Part of a small language model's weights.
Size: 16 layers, MLP 320 SwiGLU, 4.07M parameters.
Architecture: RMSNorm before each block, rotary positions, no biases in attention or MLP, untied embeddings.
Each number is 128 + 24 x the weight over the matrix's rms, rounded and kept within 0 to 255. Layers, rows and columns count from 0. Numbers have three digits each.

# layer 6 attention output (transposed), 128x128, rms 0.176, rows 22-31, columns 64-127
129128142123128106111125139110117128144136128130134167115127137095119122131136114118149123155122119135137148139112188128138113161098131139133120141123122151108128156127125143132136106106191149
170109148124122147118130120126098123101136104112078109143154133118098157135130148096102112114137117120114139117122126137133133122136110106119138133152106100140131118145126145091149131143153123
155116120129111133114106112119106145147139112146116144120135129123120181108127133117107130115130119088116171129119145126117102116136141116149159131142121108131170144168122124132137122137120123
119146163089118132148142123112145125127133132155137143145142120150147089154138133138117165141139121124124139136183119132151116128097153142133105115110117120113123128146150130106135143136099109
130132120117122106158126133137128137133114104150146134086126101151123091137172123128157132122127134135119148099144143129103119126162137116126176135147120122116115143122122142123108135135117082
114120131103131141146121106148138107103116117111113130160129115137126117139105103131131121150151122124142122103154117114146113119102123105148127130128112113117152142140135140127128130101127134
145122134114140097124151128110143135125092097118112130114111127143125098111140134138124106116129131080121116134122104116126127112144154146111107135096120156116134155145107111140149110106099104
126115143147117127148113121123143099118102131141123136101135129141120131131143134123157117140104108092130150128152131122118084118125144166116129132126154147113136104143122099137116130107124139
134110092129136083124113107108105178129102103150144129119110117121105140105161105158120152114116126122114154137142122152144128110130100131114114129114126134144118100090117148152107126119166155
126143119105123121132133121123136121155127146134157121144117092159145112132154109106107093134135134157096116110135109154110124138122113123128122132113151124146141151164125098165144125150155121
# layer 6 attention value, 128x128, rms 0.213, rows 23-31, columns 64-127
137109137137141151132121110102150144128091125109117145132122147124143126080145146142125129138138114131110139124119143141099131160114144136122144118153137132154136125152119127155105117118118132
128114144125132140125146109137111144129134091105111113141097130106122103110149136115144132157142134113114147144117122113125132119144140131110138124119130128119158137123121129157134159123106109
127108135120127138144137128146105118131143121109095127129118129129140087132135153116165125138128101134116134146133134106174126133149141144124141138144126131146138079122146142105106133098143175
119112117106136123142094094134132142109128095118126117146124135140124122127149129179148113085118109140132140107107152156142114141138143128140139152138099131116165131122113160108093118130148130
103107110150114125142112136128135142104149135123151139132095113121126124128148131113130141139094110097135129143119140137129145104146132136132130161131130109126139123128128165137131125123116130
159106115101125117132122157117129119131119123139108138145110134134134158143141138131189132136127130128138115126108149151118158117140132161141124119122134124135157123130125108129134101143112135
128148119126145147124157140142132114114149126145148113144125108123113107127116148152150104135127125097120148124130106142120123098119136152128105113138150141138135108130141113129108144129139141
115142125133118153098113125123128125128131133146134134150145121119153124121105132135119156115157138109123132124121126130165104121136117134148167146100108107148111143104121121096151104126135125
135120140134141093128120150110129098139127121186117135105106130132149144143148136115119129118142146116116126097122129114151122121126111148099115139125139135135159124143127126149122129137135152
# layer 6 attention query, 128x128, rms 0.142, rows 32-43, columns 64-127
106113139113105122109087148140163128180134150115138134113133145100161119165129133123095115132089134093107163061132096161130127137149109128144115133139178096121109113159146126147150123101106131
105160154119149145121146130164144124134102131143135089103115114122138155104117113098136140123139140125125103146145171093150108116094158104142134160107096157118170134138132151097110149138142120
119106114137176104094097113145085117168126105083132143133121094124166098138123108151167094175177105149166136097154113162131118125160130138148148121145105118118144106118118101192097130137143143
085089109124176103150142157136110082130136147128107159160117123105157140158132083111145112116136133095133142114118142114091132117113123085124140113142155091129095148112113111134158144141145098
143116124156145147117117120116092114149130088088123162118082127106105136121123117169167150160108123132141136135143147186128144125097113140158146113072109120123141092113128144164146122089106154
109117121097139104119115128161159148101129089172109153143142128134147138145157123133142128114128118124146154148136114139096116088108110091141110148145104130115163131113102118118149127134160127
108111165135134130139121128128139160132148130120113102102137097111116144150078074149142133133148165160159108139141164127165064155154146129129158138150145129121137118151150139104134125142110131
103145126134136134085116184125109085160143118128116127106183120129114122154138149102123151140141097150121153139113104153098104100133101122106122150149142110136153137143145133134146104108116155
135136135123081116131183106126123105135124151131101135126121164124092087126123139154105136151113113134172092141141070150165149145096142144167132148097087127155112164155138128129140138081112142
132109146118124138138144115158105135109133090108150103107120127118120141123140115150173130117149121150128102139138127118125116112140129130144131175091097132118127114148108137130157133143117134
082102128111111105140112124126151110142106167159115123094114139118103165160145111101149107095116135139151118170123146158128107084159105114117130147123162120124141146154139121092152127118132098
134105134142143085129131104125131084126138163124168108145099129120086116138132119105134153107131190133174099120137162112173125156159141104142170119126166131160128161120135118140158162150138160
# layer 6 attention key, 128x128, rms 0.147, rows 32-43, columns 64-127
137123128109068151142137165117144120135149160174129136155140150156150124101128145117151135111118120127148129111152122119108101106107112102115120109129144118148118106164117109148124131142140133
131130105123095140148146112075158122136161158135104136158134157129152114108140124076111132142126121174131122143155121121132093131131107141129129130102138155138107125170107151176126100141078145
148135143140093128172158110103067159108142125151135097113127138120111139119137182112146158113134145124101096099130142145113133165146145110087129132180132109170114111171145113102141115172143124
107121119124101129135134106110106172136150137123133149151119140159124113140108158078139118085177130124119144096157113106112096178149134178130147167125143155130153110132134107137118061095087100
133139119168132112144107079106104110122101138128119114119104108142068155131137146174143132113115184157095128092107169124159164137082131121067150120139125148149133149128095099053123125140136086
131124100117128161127155112094085127148115104105133120120080135142128121112128113101103134135155153113100113140115144137143108149148175151139147113113130125115140129105183101129111097135133102
113176121153191134102117089113142148154179096101133103129104138110119153185144138133146117160145144120133138075131150122141181163123128141099109152149133105137117128149134165104116138131130121
141111137134141160168146175116142144116134148128151104149131144124139133091115103151069115125127134104146093089109137104130140126162151149124132116138122124136111143137152107216086128139105152
137137174108148095136144116122124166148151147129126102117160096119108130115138142143133161141162125175129149177130144099107114127127121080089139118145154133100145091141117165126135113127140072
107152107137119104112092107105119100148137108132112107134105136159079142124109136120163094165136102096135170137091118162118151130101119137128160113172099153112159121101112171063141151142162090
089107132149147121157079070131173116164150157122108042135112102134107147139109147117079146127108161113126158114130171139169167156171141188148141119142153079166091120140172091121120118104163119
111139131143137109113110132115130141115113133131156087114122129175119126111128103091131108112148098160110105124146086149150154135166155141147108139103162135108168172110116119100129122137135117